{
  "n_layer": 9,
  "rope_base": 10000.0,
  "attn_scale": 0.125,
  "beta2": 0.95,
  "dataset": "wikipedia_en"
}
Each number is 500 + 25 x the weight over its row's rms, rounded and kept within 0 to 999. Layers, rows and columns count from 0. Numbers have three digits each. The size before them is the row's rms in percent of the matrix's.

# gate: layer 2 MLP gate, 320x128, rms 0.218, rows 98-132, columns 0-127
# up: layer 2 MLP up, 320x128, rms 0.207, rows 98-132, columns 0-127
# down: layer 2 MLP down (transposed), 320x128, rms 0.204, rows 98-132, columns 0-127
gate98 085:519532526522514543506544469494471469471499506508501507500476496507516497497524476516531504458500479466545515550489504513516535456465501484510424502482500509505481511475498511509482467579468508526515521492512465530485484466478507526450466492500502475508495518476482515500444502511474485512510488493522513520508520516470491510467460507534482516551511497571504500480490513487467495550499
up98 089:468495482471489531516509490532473497483552486513508504505489542482507515484552495511513508474504520517492462508498461504523511472523524490516466503506504523488490493490502494484478482508523536452440524465450481454526500486438461473486468483514534472497479549479501555488503511481483480514515496478521477496482510509499470537435497521494478547507475523481461513530489509516478555476473
down98 090:433492484514539503493488491551493488482473501458536511513512526513520443474511493485552475529464511502507492517527532467504493530505531463518521495515507523514519467466512519478476479501507473493495463516528484498488475483511491487499514470463463490503508468515493469507522555501500478500520485495510504558453448493482490530504505494529503488461467484480558504526555520541479495459516
gate99 094:496502496514472499477519506489465467516486498480477485464505519480490526478495474464481467529504485516518454584497511504499481543521503515478472516518477463484455520517533500492491527511531482475510482466477456483517490468493502521494561537519456490512481504487485479462512501489481549512506486506521463547498510524458534528472513472508524512548473525531489447502487547500463499502481
up99 103:468471463489515490448500479427497466503530478501530490518492507521483520506480499501442478515520514509480526517505525490492528520503521494499456517475471498470488539536508475491481469503527469474489506475485511506503503451504528510527519482523494501533423470493488471461521497466511500483499504487529497500472501476544523501495511465437514461511482531500514460522486510484567495478537
down99 100:507467522525531531521540534514480526527508464516523503490449525471524493483500557422529527472500513470500485470484539505490564503503498526527469501469530513487510497478452511508478541494463504513518537527482558482514528521520503468534476515532514516475531504504507531493499515491501485494529510501498517447533468461495500479535506485519457538483512494509511523510506475478515504504509
gate100 102:504532477537510473476526505508467469448508529511464468483526471505507499511455466513539525499492521482550499535529464479527494518471492464428502560496495508486515480498498496503490535511495467494546528486508503512474520513465503495481517526544511497493459472513495539484472523469515515541491492540530489549498535509483521526550493510519488520479529450487487453514507499504476498492498
up100 102:525518520504523520526514463542498524549489489489513503524511514473514519473486534524511538515495481545499503492482511530481476539501493514518490514487523489472511555471511519537481488490469514526504499536539494474507489496447442503519483493459519480494480535496519444465503536511448498492484541497474508519478468489505465466479521541469568485445527522517504507498481526529499482504469
down100 102:491542520524512496541551498546536495527516466528517494513491516530481551511468493501468495481484475517531506501465486482488516506516460471478486488498517506485496509503499535474483498501514474486498438526514526542532491481473488495485507545485539446491499550503526538532521566505478495475486494500525524524496502546514476443517526492506506540519521489499501527446457494517512494479469
gate101 097:510512488502508537507528479520537478537461501451568503556492534515487503483489508520496479499527497524528497544516499514480497513497500538550519502491503475509454516505549438504495505513517514452510492473511508491511502477513528489440477512510508541450502519478463483501476475508515493452492475542508515522496479505533483540500489503519515486548463491482449510485472532498468491501464
up101 100:519485491514492516463464522503516503527498489504503504502531488443520544525508514508486507485497508480435510529490522465494522494528487472489466502506471514476561516495488474519499480494523509501522436489508517515518527500522498513468507540459510450492522522540470465473474525477499519502443505519493476485499489508491531493481488520576441526538452499499482524495481494499500508562522
down101 099:485482545493463509461531496466517478465502501482500476506504508502514459510482507486470494469496517509527503480531542462494499502473530521508517535489531509474536492508496531422479517506496498520466509488475487483518522481484564491501439451519503506525513475527498485504519487514477458505515475478497532456529509506532479506520485467448529495482527451519527482536488462509505463553495
gate102 101:538535486481495552483459485464537462453484543449507498532458495509499458516484487452530482457492471521536468541534466504486515460511481505527505503479485478514490557491540512514500476533491496507482493524439497518525525492466543507511469478560490483523518462470487504515489537468505510490515463463496499510489487483485499491470476501496512508488492495479487498476498527491494533500490
up102 111:509504500485431513497484465472520509525467500529460492529506473508444510493552491557531462483489473517511503495523541501493504475456474480521483498515488521465486518548477483507516488558496506501465489508481499450527517464494508506461537490468510503486539500532485515505508506486537485515456532485510500482526480489485534525503476508500523517509512482511525555510474472525434510511468
down102 108:509526525539439521505513482494506511523466488499506454481454485512499494533529480528516490470501484514528481501481489492513485512470498470504488484495520464471459515485492491506487539551534487512452482525494485471469487484521536542473516470465495480504503468477451477529542509498541481508504546467463524478480519525465530479482477532531467493497552478478523537475487515550496518483495
gate103 096:503522516515499533502513489499499481530498504563504481511530520519508477519551515470473527475518494502478461544486497497520482487504531476527477500462508465486482486483492479529506497487558496472538494483475519461498505510481515540452522488540503505518497499471515511512517454468512478517477461527498454478496526537500482513427526513563472487523532496473517463478495512507521438481492
up103 099:493490524510490515473504517471522500491486503513484506520468533468523493494517480519454491496493486528469467486539497466535498512459508485499484467518533505498483518562515514454505474512503502560506517469548489531479439511480517491519478520513514523465473491490491537499528507477488427491505489493507536482466467469571507511502504472452471475530459532495483523500500445490512498501503
down103 094:498496482490530542460519494524472487487551499541469462533447505502520523480483517498486502496490522528533498531482508503496512442470519485491526528477491546487511478524507570488482488520509513493517505466490508509480520495527551529530483449518505477492493522460513484482573472463461508491494473473484503486529488476491519501513501451464507512499526525503470461466500508513518464485537
gate104 094:483475472496472499527514511484487499453489540524534515510462480487497514528487516503481504529488539497539503524488501467471447510464494515510525527497522547493501516492531533531455443499476563496496500481470521488526519492487507500524501537528529506488521472478490484535508540475513546484500517457506499470473543478504531512511429525485509552511499517489487493513479495496540552529516
up104 096:500556512475524494509513455495526507482465482520502518525492490486503503446471500504516511489480520493516505495519457481522429483504450505535485497505550435518480515500487507511515465458484451497514514525488519492508528541529528483491547521547518510482526481472526507492508551481521488481494487505513494493467492531517490510468512498469500478436524477499497507530510444464467471500480
down104 096:470496516501496496509501536521500514505437535474500457500499524498501507469462478515476504469454532518493533508533455462464491466552489502519506495552525436517496505504476474526494552491514461525499517550533535487518490499529539518469544505521490493499531545461522483494504498501490482493488507501492480542496505516455482485536504504534524510522517479464487512481491482517488492539543
gate105 091:516494461523500490507527544449470533474479523499476492495539493516497472514503461531558531475541492518507513512519451495470495516440523522492542507492448540523457488482504538500503511469544486500501501500550490512531507481468487489488447510501497511471480476524490502536509474471513484516520533459509500476517509514455504486487495488530523515536540470500532487500517543513539489483481
up105 094:504507516514498532463482522484508490517503502464580518522512490520541489550508518453489491502517518531513528480535496482506491458516457501517482485484518510499493548492508535493532490539443466494511484501464508476500483520515527501521489510525506443486506500482447561524484515477523471457503458529447483538551506495510523504500524495487497499505494462493498538505479469472503462518505
down105 095:493476505532496513557489538469495490516466516476537506536471500533511536534487513476507519494512496549512538484498450513516451497528466463427507503497511497535469472482470531495508504539519449524485536514477512511522471515522529513509503475537477475481512521503494546483524507488511452508516492479478545526501478480501518507537478496492516500568514500516474465485512498480529471494520
gate106 102:526498472524480490458516507503526524510487489506486540516482486520516504480486456489459554493497508520534497517500474481538492509486496519517555556520523480490524479546498505487492516490521447481494476446529504508494494515470463470478468479471463499480506470480516509477494495460509487525492464536542500508507488479507508427478488470505458455495467458501452456518481512489473486476506
up106 113:495530484504490479518496513520550491488453523456486504520531525472442519485525502520499499509509446517520460486529488535523492475482502476506491498478515492452508502488480510518515488520448470507484509509491513522498526525480491508454482449462495469479522507499539520513508495530492555488470480503569527544483548487540507517468483493514456474464485521509514551513500468477483524509518
down106 109:504545500501477456512488486496539514507465493456470500491545498457492483494535479534481520499467443521543475495472502539503505525485515481514484522495510484477508528511513513486544512513490468519485494539495507473520503478456538551507484511492512444505509528512558530482505472542523511509459496508554533521471516487525525528485476470536487467471502518438502525501499500479488477512484
gate107 104:473549489502490493517488539481493566470473479498489497495526482507499529484494494495528483520492481468489493499471473494548509455533475501506529500557482477483511486488499514554508498492516477486525499513454487514523532523484527463475448546491468495452549513465523497469478494525461465476528512508478473504498511524517513504502488499528538466502508511460454543486498452507473549498500
up107 104:498493499498491487549516489490461505548517496545511476490517573534507495495441528548559516476522497495422545552477500511523500474507500490491468516513498527475512471474480457529519510475517479459526500510481490505504479527440503513490528487533493528486490499505531503499492479508490479478499461515505526512506494466502515523463497556508471510532499460501521466512530485496498494512498
down107 105:509453497490484474524447451478464488495508487494499540474513527488514520510496491507465494494499506487504519500491506511520493472534523510508502504515509474527486508479491487494485470425520488487501517543484485520480503516470535426514535523527469473511491495503553477484507532451433503487500506530505492516509451491487506519474513520507486524556540465476499457517534495489492491521432
gate108 112:540536459541541469526496462546489490502518456515508516477496508537510477508476522468530512508525491531531540485495515514475508472489518527509505504506498495499527514492513509537518487479481507437524469490559527512532518515517510508540487508503501476535489481485514525467465519522503460504486468494510472504537510464483498482548508509562512543539493519519501454469541475543511480511519
up108 107:497497523527470438506519511485521482513531463496511480518526525505533490525479483517519501506511511466477484491499536491518509489461507442520485492467511479482509503527482552538515545502487470511502451503510488491442507532455484468514541474498461476475523503492438545533514510476501552487465497514521501483488485522542463466473529500487520511496512473505494493487434500490509533519486
down108 112:456458513512511470506474496482499497553517488501508513487511574467528454492490488494556475502525452497511517520508533481517519487477520466515528512501491511491531484521479529450494476492456455525485490492502520519527526550453495495493518476505464501495477509506476524538491502501499558504493526514501486469445529514519478484490511495537480497445507525484518500511492482467542460463484
gate109 092:504478497511461545508457529502492507477469459508499476480485484465520487524484489525512506437488507461493508491463500483480478483448495493509535519507529484504521501515517535468492464501492509484504517517511496460553493530468514490511486537491487479541531520517502451468527541507463495510492513484491489524515536544524484497453523496478555496540470490454462525459502534513476511510552
up109 090:497497527460505450540543518515507526500526509462540492478495469530511500517539496490501519546477571492509485462448515512477507519500466541530469541477500522536454487518505473527494502488459521504501510511490503527492512461520477492480532512552521537453458476499486512550487513479495517490483455500535491479545527496461515499494489495524522495521508494525523474504504475483516499468492
down109 094:478487449464465531517494524469540529512468517480511456559497475516522550505481494484516468494444482474501517472490559496477509465500518516483479507508511495491535554489503486498514473512526493538505555517501499510505507548455496485457531514510488540521521470508458474531502512487506476463521481497511513532520487503503526472505490492516496491508560514519549511499490486494524460512536
gate110 093:513531453517525542502492479554483505558480509485531512481463486525533508506458453525517531538518489458517497470490495485477498497452486523513526536499555503505495506523499467466521511525517511511504480507480491523513555519490527498481487520495471498501466497510487501527501478560551479502486487536471476454510501504495501453490448519549475479492472510534468513498509462523509490504508
up110 100:483551515512494479548480509513489521532478472505524468485559492517489518455496535533515497527500517480482563508519537460495504493482473495523460539495502478545512467472501475512508498548516477469508480502512507490483529547461531515444488536504506503525484521490512453516487515496532534476509475503523481502464516523481523501502503523512484489493514468527485486560467531496464481549502
down110 096:478511565488489455526544517506492491530492480528529524499544484466447452480515508521507501485499504519556517512499486482526508492493510537449453560527523477548490480504498501500505495505537496495508528496535473450470477490495524499512508502506495517539489498564480433520481493458484544522500516500494522531500525505500521524534540488477506492510514507481529463485511505484482509488495
gate111 105:495523439517495493478509539514492465540506542493507515491506458476520486516519505537468529501503502483559470489476516502498525461483497502476528469503518479495506513482527526467515517508490553485487525465497508543536495523507518567518500504500482477518485473527530475489500483499466498520476462507473470565503484472483476462513520534500486467533526477523465485455514453497470476470527
up111 099:498496504515484537501479511492510508493522550526499519507530485520529466485533510519486481484507477531495530508508484492486535501478480488513492474480537496493479519554473460471490507532468484483495536495539502513517522508472514483524447477547443467519469488508528580518527488483542526511492475515507535522492522510503468508496512492493442561554468528535493528497490498495466518527492
down111 103:504487486513477543451512517495452532534488496500478490476528504507504511511482483502478504484496501568509499508519452465505513471477477529451495491512508497460556511528472474506508487481511506484531475482540537449539522516475484504520481538540459440509493499515509511504567500503485538462486463516459509500491499479495489535489526513456514498504477521482522513499518496478468473540466
gate112 100:527500476515523484480522465519522450495492507472493505493540503519514470579480465470529510499514487479536491470521505514486501485468509481518514537508504470488510524509459535499526500509460501534502537536519556517484530486471505471476460449462515483467516464475482521479459499494487510502457518488536529533501499477462488504507502519521520461495553516529551477483491505527500511475518
up112 099:508493530463536507506522498482502524496441557464522462505526469496504447531476498481503504464523540484508477495465521476514509477500545468543508473502450506482514498491469504498464511512477511503522493490496531506533527517448451482425510491504527488513460517532486477473456520513471471551509496503521506481520521501507508519479516493506487493526534505520528500462515447474485496505512
down112 103:519513552497494522525503505462503535488467537531519479515518508499463513479482509511491515465503516492509508513492513486515509500538487495523478500502470522514505470523513473501532478474481543493539514483469475496464463509470505493478466493491480514528487529540533446447474541502487447515579440511493503462543509478523504476449509499503493496467538490538515493496476510477526478500538
gate113 102:501495489491503522548469496516548473490501532499485499520447502507508495522503489487510521527471485513508531521479504521503578489468492530479507504502482525528476486553493484507493559510506499483503543538544496539568488477529486506467449469518511495485455448494533509492471551472432507513504486519508474488505476502510487502511490542482523529524473512510472515485510510501516534504502
up113 100:521500506489537518452475503515522528554511513527514467505486524497522506521465553487499502463527526494498511520542504488499492484513472505505476564492552519470511520469495489493490481505495550466502537484479507471454512513507512532513510532506529539480532486507451486508489499478510458519459479506489515536528477489488514532463472488522493475528543455499526445461505513457492466517504
down113 103:521507496524502490530496519446543499510511554525512503509480438498487489507478496512506485527525539513528511511503511483462482467513502499472470553497514549476549467468485517520500509488453481522497520484471495448457497485502521550506523545501495477449510463494470512512517507515498531481455475478483504583504505492507478477513530500527506494521526516496488462504522504494481453500483
gate114 105:512491512560461510483451487467489506481510537512449518495528498548469499481522510481531508514511494530465503503533481461467484517488462491505542466514481515495503482487541450516489512458516512454495487507472488466522502496502504561470459520506499476547561476495525485533481507501475511486482460517476522456481516462476480518517483488514511498516496490538548499503498453490516528508497
up114 092:519527562518527469505471499494496502485494508513471489492493520509485510510508497503484462527555539515494501550512532505499465513486519471483533511516478503540490482522489494518469491478478485515457495516476522482536536504527477516502496515485503478488539467496540403500474530555492504519477495465512477453519512487499490560526502505533476510516447502482491487475494479520551531520489
down114 095:506511504493495498507519514505506532499478491491516485518520480497497477488509492522481514520566477518493509543470543503520502473517495503512481486482457493487473467545577475427480501505469514471448468507523494515494500516479462465524498482490539496529498501509518535536478512503472448483466517515492532476465448491475493470515517490515520472507489495523486506517449480485464550462463
gate115 101:549487481469532480497522512495497496535517518505493513555504459508499498484494516492491512525508517501525444533506479486545521461494463481499470498473486491491495488468585545470509424510529522544513501523459524509514465498520528545520544514532477546518505489512474531520490497513510511499491481508453488531481509515449498511523518474481515497495520508493513463520520524489477485477513
up115 098:531476528465456537487485496461509498506512535510491533476509489517499528529518506469554462490504491530555513541561542487486566489488477506473486539530462515519485467493522486482492502498530513515477517490505486498470544501467501537505482483496494541522507455522507498518463494508549525498507443493489502514468467524505507551528504488482484529500498496487497504521481552499525467515483
down115 095:506491475480506505504463555508475550521479565492511495516478529545536465453511483467514469484507520526546518471517491510507509504487516458504478492518498485486440489523526520504508496492508487458496520473492461482483517483503515439525475480475504500495482530516492481495489472459496482531515486538529492524505526515506476475474514529558489511530468491521493557462513537505535513538518
gate116 096:499511472498477484521475492478459569532538514463527462488514478509489512514483482492525468484481504490519482503528487527505475504460571538517526543477507520487482527521451527495467518533539518479536509517526494503481491495517469515522495507525455497458516465519497510476483523511498476466525539486522468522506445537496520456514510543540524511480510483493505487494461490515499527468519
up116 094:501522512523478525500498499495463487504521481512498498522540521495530499545534482482486526548499512517522477507533467525505478484501494540535465486499493486498482559463506516503459524517559432495523479490518473547529517535483499533492510482475507526484492493496530490523479501476508527532486530489509483475497505534482526541535494502462523471460478571497484513476559508492476499502454
down116 099:511541524505527499497505475526514493521520542476502503510468447552526504485529492498477496522490495537494484555490535471507521464530502501535513459493492472502495553479501497531502510498529474496496477499491507527506512507536532551464466514508505531481531485471514517492503540496442474511487484485497523520553516504500576486512461497486512523514456513526503464522476552498489540530510
gate117 090:493498533507455518530478472498487482507499542511463474504516478487454437502545498496528479483507530501495490515508508501507513505499523501501498493472531529510495479529472519482482490482480495516486468498483509521442482471466519468506530515535507488533548481474499482490461572515518446503484515475514470473485527445531510467462502537516514510464535476485527471531459481526495455487511
up117 101:504516504507464496495499504486484506430464484480508507498493547500506537471521510460524512509511494545507451475505482574480545506530511503499498461517490476489511492483498500513538488523507479527464467521534520516542484519510533481501492457509477493490519510510538469521517491439554458499551484468487499516469462475513490460478504479494502521498527444514510541487492496525480493516525
down117 102:505491513501511444495513512486479497481457502496511506477494499491491514453555495476497499520591523529489484505523444522464479509499501509472523507532492540490471516476510515529501492516513487506490473518533539520498488491503499515515516503499511509485552521499488456523511503499562462524533526488519458534479493511504448491538571467486520512488527535498521537504518463493479461484513
gate118 095:506474510498489523477490480498446481503506527487500504503523499487537519502489491494462488488518435486539463531499489490529475445505514506452511467482506532466521448477506513501498470522508550546507476507509488480475505456508514507518545494499500536488569517485516511474509530494495479473461538479505527514501522485498502516517551485516556481467563487506509519507462479517451514507493
up118 099:514457514474503492511523518551525492536485526509537482499507508505532527482509480507473539500471553494510509512503546514489538478503485534502497549511524515428488519509516486485497518517565524505494519460495488523504500531498503497490472542501506475462466556543464504472508478529467489513455488486517511475513505513516493503510498575498501462524497563505471487490492469494497496468488
down118 097:520467518456570502508525514524522505546455459472519508484486516512472529515504466521496545507489544468511544532529500455448523490489534504533483497503515517473448491506512470507524530496534491491488541497462513480539516512504484488507507496509503464554477504516471486487496478515485516513517473483483487497513471518490479489481453477485499462508496559536484447497484488495528517522521
gate119 108:511471474486504474482522538484508502505493533464526527527522480494499539481515490555463479492507516545500478477459481471525477556493492508509481496570464522544490489520487480492503454474490534501482518473499498533504515472507479495512457499518518509481485506496498551468517519490554476488463498496465464505543515520518498510412502471496523463471504507482515523507500535493491494527523
up119 098:526523498502475485503508489512521491492504485472520475541488460459531488494490457487536529466486501479509508507538481476500494495426474460516503496472492482490536475463491497537500484515513440503509471488470462467447538510450486480507496516477492468504510497486469496490514476490502493502496502556532492495480511496518522525444446512549500483458524483487510530457521457456494495478485
down119 100:484520478517513492493501508487531497508502538479500472531453471513482483511459513536542519498516519507505464534510520513532490495511502522465467482517489516483497489469472491453493475433512479497482520477519466516508499481502493475498497496506512477512496467492559559515499544508523507518545531518535514502487563487544506521510500548484528498528487502495576446511516494465484516470536
gate120 122:488515508527447496486496559515485461510525527513485508503492523546466523495531533448470472511527512520490533497478492493511437488461509498534521534513502520479475499515490447492544477470515486485505532523470501495499515511487488525543516537508531491481521480507508494482483538505551550502517488506508471479475523506495482559548499504519470511515472554478525514492497504526464536470481
up120 115:501510469504509491508485496567456479507554521504521484477506445516473514504496456550508501485440482515505471508480508496474460492551501494515525470503536549516486509501485474511500497497518468491468484501511540523506543525540461520492431510517516529513502506565486503489460514497491531542505495468447500529471517492510522484498481467502499504496496495514476475506539494528520490500468
down120 108:528476495488458516501461478470474481480503522474522472492473497492470498491510538507524512496496521454497510465480547557543521500491502534443522476496507528545460520528495497494519498517497483527485535552489467494509510505496448476493471534475473513512487509518468516470502504452529534521527485500509524510524472503556479485513486533513530499476495495450544505537505456501491505459522
gate121 100:503458532496519491532519521540471540541509527514529510507482469506488528526502548516492533490537506489471497484505469552463494467528496514505514479464499502513485491492492529470494468510497542478476500538514513485538450470527486484503481550471515511453490483520545488498491541531509462510475529482532489489519427525505526471468457547482511476477493501525475487491510508483507502478526
up121 097:544526519500480499506509496497485492544481517459517524498487501489505509470500497499532515499534501434511472476519498521562480465456463487530479461477483452522494488501506521537528494551476482496551491449507513520492501518477483509512562457488499481521515505464482510500546460505518488457471488511523474490517466551498510515487509495518481472495511538535487465508512514512486481551476
down121 099:468531515481505446488533518538443466519513512471480529518500463510506502464532545505494470512479510471467487506515480505493455485468499505561487504459471473520481492515502533499503487574495464510518504529510501477520503497493458500489485505518519539493470494483469459518520445489511480503513528484504552499558492507489526519503488501504484544506512505508455475492539509473510515531464
gate122 121:491482475529515483496476564464433528552536478498483498478458510556483512495472505495505506521466498513460482471510484546456485529489508492511535483462504508484485517508524506496473483496532552453509486532502501517514501485506488488520534489492499494507511454532512491526496520490468500508491493478426491499495482500520542483552539502514527532496532505530536453525506481496482488475507
up122 119:490486485500545502488538478542518514515530477512421492528442517510550529479519491506474480502483483499475498479528511461505506438523500524517497535493518480489471491494536547490461497495490476511544493486515505540509533491505481529479512503516506504546464499483463523525494515507511527475504458514546521493483487481526490451512487480486479526519489534523509508496556547499534492529474
down122 114:498468515544498486500506522495526507481520535522470476505458493506476493519472499522533487509487487524476519459487503523517471477503496508509486541485505470477519487482559552515481531489554478536514466510495543497490481511532477518494494515501542471457448497570528492504546531528535518506513518495467553517479481480489479508533484510520474496493500497549445527499495540504508528479508
gate123 103:491479503496474502537529497499491472457509518541488524477529492469494508520517496498489484525508518497466505536512482489498491528525505487579501549501477516523555522517504520504515480473507505498478481543506497497518530505475492490518522527503575499464490508483524476473531519490470453492466475456536496469474510495510526482491473526482493518483509501430490532550457461542477536495490
up123 103:518468485520498521492504444476490489495496462481492541486488493515488484507506524536492511540433490522527501483506484488522491487499485522445499482473534490509484463525472513506515503503516490504492528464469500493468447545512547526464518541515481520513502518471467530504534506552514544488476503498492538534547517506453511549509501536477531515539471519519493488498467494537510481465531
down123 102:495466470496499489483496507507479478451466448502470470488458488500492504522528490503444518509472482489498526524468487454495509466505475507495499455540537522533503481493517483502485507514514466490475488497514476456522488552513500494452476507514510525530505490466492541511479486505577534540463523509541489496499537536518477531517508455493534472484460518539489489473463490519519482496503
gate124 102:515506525519540502518508495517493502462507532503496486505546459501477512479500465440501519516494457486563478501473493480521520437504444472515506501502487503527505483489504522519463498513512488520505498474460477517517484508531484456507486546534487461486452505493491491500507454528497508488453474540547511478514516520508515525464504518562473471526509473523494495524486488468441502527502
up124 101:457536478485527517519472494510486510507529540545503509464466445496533550511492493530531468519462506511495505517474467475534486513469505533508492516517486547521515494479474496485511512461515507451483552513481489491493528462468505504463471523481549446502492490516515515491517554533497484548504488491523530476492489507453495509444487507495502503454511501462507528493525482501529493472509
down124 101:493487466532463508537521555510500502487521527476552466501504510473530505471486455477491521485517466524475484499467487510505500494539493498530548531499480504501481482459467473506483500526460495499485530519497507540505478531500452472505498511481507475522454557455524480530512525460526532502478521489459477500488508497503470544462534484529485470456513468493506487484512479511491506470553
gate125 098:492475508570507513518415495490470460512503468478497509485534513469485502494543464513529494496489533519486498515459484509479513501519488502520471468507496494499514497489501494483497485524489473483495474524526513507530475506462523534528501477510510528488487472500503474482452535466514498488534466511468466503458562511488488496485535466540477508521495487509593495504540532515470505493488
up125 101:526505481486560511507514522547547503485478523532530517472498491558518450496448490494465555512542511483498501522521502509516553503548502527527464510492484528518500485463473493487502534499513500467489533498482508475505502475514475466436524498474483536496524459518524434514515480521519547505483501472518504497527496490492502516499526474504481470493530482546476491496482502512489492463501
down125 100:494526514439511546562485508482522505477500512529499504487510499537487489473486521499508508479509509523509499546532465526524479504502520502455476504505519493521538490489477504497460508484484486491493547460499506446492525483479477493450481518488464533468542486444495481497563480561498515498489477513514479486478544491503507482513500493485511528517571515527489471528449504494470486514501
gate126 096:475513496509509514477482514479499500545529490509532502487502490556497508521503521473434512527522518490545541527512476445499470476505538491517517475494466503532438469492508461487490486517533460465476467517514513500500529456548509534482468530515491485525481440497530490474487495527535540525487493508469524491505528497474502536492523490537507508510487466494513497524506531473465543503477
up126 102:522447511553512560501503532520504514512532488488512484522510508535524496494493512476501468486502510480506483461481507533495472522489516497488512494450458501496495502487501507522463461489522502544466472537510511491493536456490506492491475529508511492505508474535490487523515553485490453499488537502470448499481494457493470479487472586539469556485508526519486514519539531494484517512504
down126 099:489498501516484470489470519483516498479508518496479516530443517505548498497500557483528467471544494493523487468508496530463518531485524504496508452471496479474500506513531511525507520559492478535529483465522471489492509487459497538517468461511518496561481443446526510499510505489527507485525518471518528496488501514468475515531492482483470494542567492517520484475523499475488501460515
gate127 100:518474472489491512510473535497497480525513478505497517511497533465494484506533509501542502504526499491528498463536506577504502523514472506486502476499522519515474446524528467512495487494559496481546489489516561437512481489461530502492490505510499539515519494495517534492506516452535507507505510469466461497513482534507463472512477479528557489466515497534527499508524568510521473504484
up127 097:454528472471529492483467494550510523505533520483522512524483504538484504514503542480548484520533460517515510513493448464512494531471531491451498479516509484500499510494488430537522510477481514512494489514494490525498468439514499512501461511519495501491513486531533489523498488522479515491549508494520530509445512481540502528518528514463502481438475493512516488447501519484489522450492
down127 098:505538511564490523501490518489518475529483528513498547475528506456469499529505488500500527497530462488483485492478475550503494508573475501540516523496513500521496485529567508463493474519494514488513486530506474491534536515511461480505503534497516530541515484510473531499463537460550514504497472440462486489500474492470488470461489487496515479502527523492528494542493506482498455511501
gate128 114:543461494495506525526476482488509503531482494520516470488519493547482443513513460466476530508503451474521479527500469525476473536510504513489501534552514499508532506502559478494486454516492511518491429510499484466502485520492522524510505475470527482478484501451521492460525521512495471482470529494530512508489527499487432480484526523487508504484496502475470530497496480523500502553446
up128 097:498541466501477472485488481538518498461473459486495518528536479506482573501519481499537532451536492508472495474519485532499503554495478485534505505477484510469534527483449512508477520491501477494501496531502530514482520503476501495486492514445514504520524497552509465441492503473495475503490568483543531501499479490520470498509478503509501467466499485491465540483491450491522498471509
down128 104:552492467481502516522507504462536527478537500531510525488468470532520447493498497487468519497497559517486466546456504551511453511521471534478499509536492441500526466467496507500499527506503495523500467528480470498492457470499508499493536494451562504502472469484495480518470495518524488503502498462484472479558496502511502466484474523503483491460490511497488514476509501490449510487484
gate129 106:531502500470568516486482435507541501498517485497501494478544513521518514474446501483475535536461497447532460523526479521483510475513502519458530490485504491517514488513511493513510487509470510492508503522479462559541502487474491516476439521510514473494479471507547500520481509480479502471501483461500506498527483507500510527495469467521498501535510505517493473500541473465471461445469
up129 100:539523486500542530469516471543492484488500520502504479514471502493472527512481558509497506475531511539523502505515490496503490485492485477503519524519488476517506475499501446452482507489492471511493509500512556450497515482508557473455498518494484497507464433492497479548463531532513465538517480539534502509481509471465490495483469515496460519545497454488532503493520500483476478475446
down129 105:508503468469507522478452489530567505502488509471495498467464495489519486479504530518507520502508552485481512544490453532511454502487478513536533488496484501474478480462503471486516459511517516490505509526499479468474496519530543491467494476518480478533449524491486496534459495538560490509506470501527461489423464495502483500531526508535495528500501501482549501487477515480479477519501
gate130 105:515506476464492554481503478499560485483509520470485480505498485546502502496464470483513458508522487525554514499502477517463494533452482492492470499426516519520518551498505494500523552514473509528496542529547531496471501448526513489507481503500503500450481488500511529507477526498537549479506477482467496475477510464487487506494512471496581482498507518511495499476474504513499494492509
up130 097:511507499483478492501509500457464473479492465505510540491486552487522469489526515492465527506494518526462459494546465517521505477533476509489505461544486470497509494536546494511513500483528464487521474475494449496535541507509481524512524495521489510546482502485511469505545498478512449458483521535487497497487470528498504495472524506484513552481542468524525487476512471516496525532427
down130 094:470516526522475515511488465465538460505527517486475510508489497511488492526492492486486480482490478521560480487464511513507487497518497472498492506522496515460497476449492511468467489453503506509493539531466508518544435484518478475512545500520517473453468448499511485496493475493492449498513486484491503527492452429493501551522456482535519472502517475500512482511498513526535518518546
gate131 090:519502510556510513523531514519491522556501533502513491528516511511478477503483514479491510546499488483513508517495497533536509497503533557480500516489581542472507481475515456506503474485499473502494508528522521549522537502501505478509522496500497484490446482515505514540509513516524476498492495461491466507498519526472490444530539494478528536506513505480525479478496507524527536591488
up131 080:457501555523470458494493500540509519512550498519486485492448528485507486512538513496454494513472462502498507520527501491494512461543480552460519519484535498507505504445501519462465492500484505514493476529493479550482529507487489525496467498483454510541467483505469508535544512494515505497527484468521504485454477510513471475467513513447480555490510511483486461519484487518540498493492
down131 089:500527513473508507521476490506514521526496531556524473471489471511489499473496498506516517450513482523472450534462511542545467510531515535503492528516502497500507424485477512512536498499492478522518488519521458546499497493498495490490515499485467472521460474544513508504549511482515488521486500461500539479485499480524504505532559550449528484501503458535508524474499476490501544526507
gate132 110:539493491509538495477479495520506524436535536485514480502503508503473528493513492540494508467471475515517509481477496485490507476513515481539493478491493550525505507500517462535532488499497511473491497535528510499550518521499461467484430517551504443510492444509527515496489540555519524538535468474490501512462478520493528521488499454513498532483488544504474512475499516469517498467505
up132 118:537481466549564452491508540467500467456527505453482493471479533533499511535496539515496494488537511493501534500538494531496522504450500509482488508497480509538526511485497517487508506497489517462456471455547525520490479537475486472458485478541477521479483495499523503480538528525496499495484508497514513499443455490484484523475524482479515510483479485511483542475545521503507526519487
down132 110:437510522556542471477540519465504490459466524494516530482440548505506504517463457534509516531473465501492512523496503475487489457493515486438495482523496526514470529505495474507527568509519527490501493434508499534504506497487515525515507477520516485496469480485514511518477484500532480491478538505546481512475500512476492478520508504523520510484500478480469524483492532520533513487459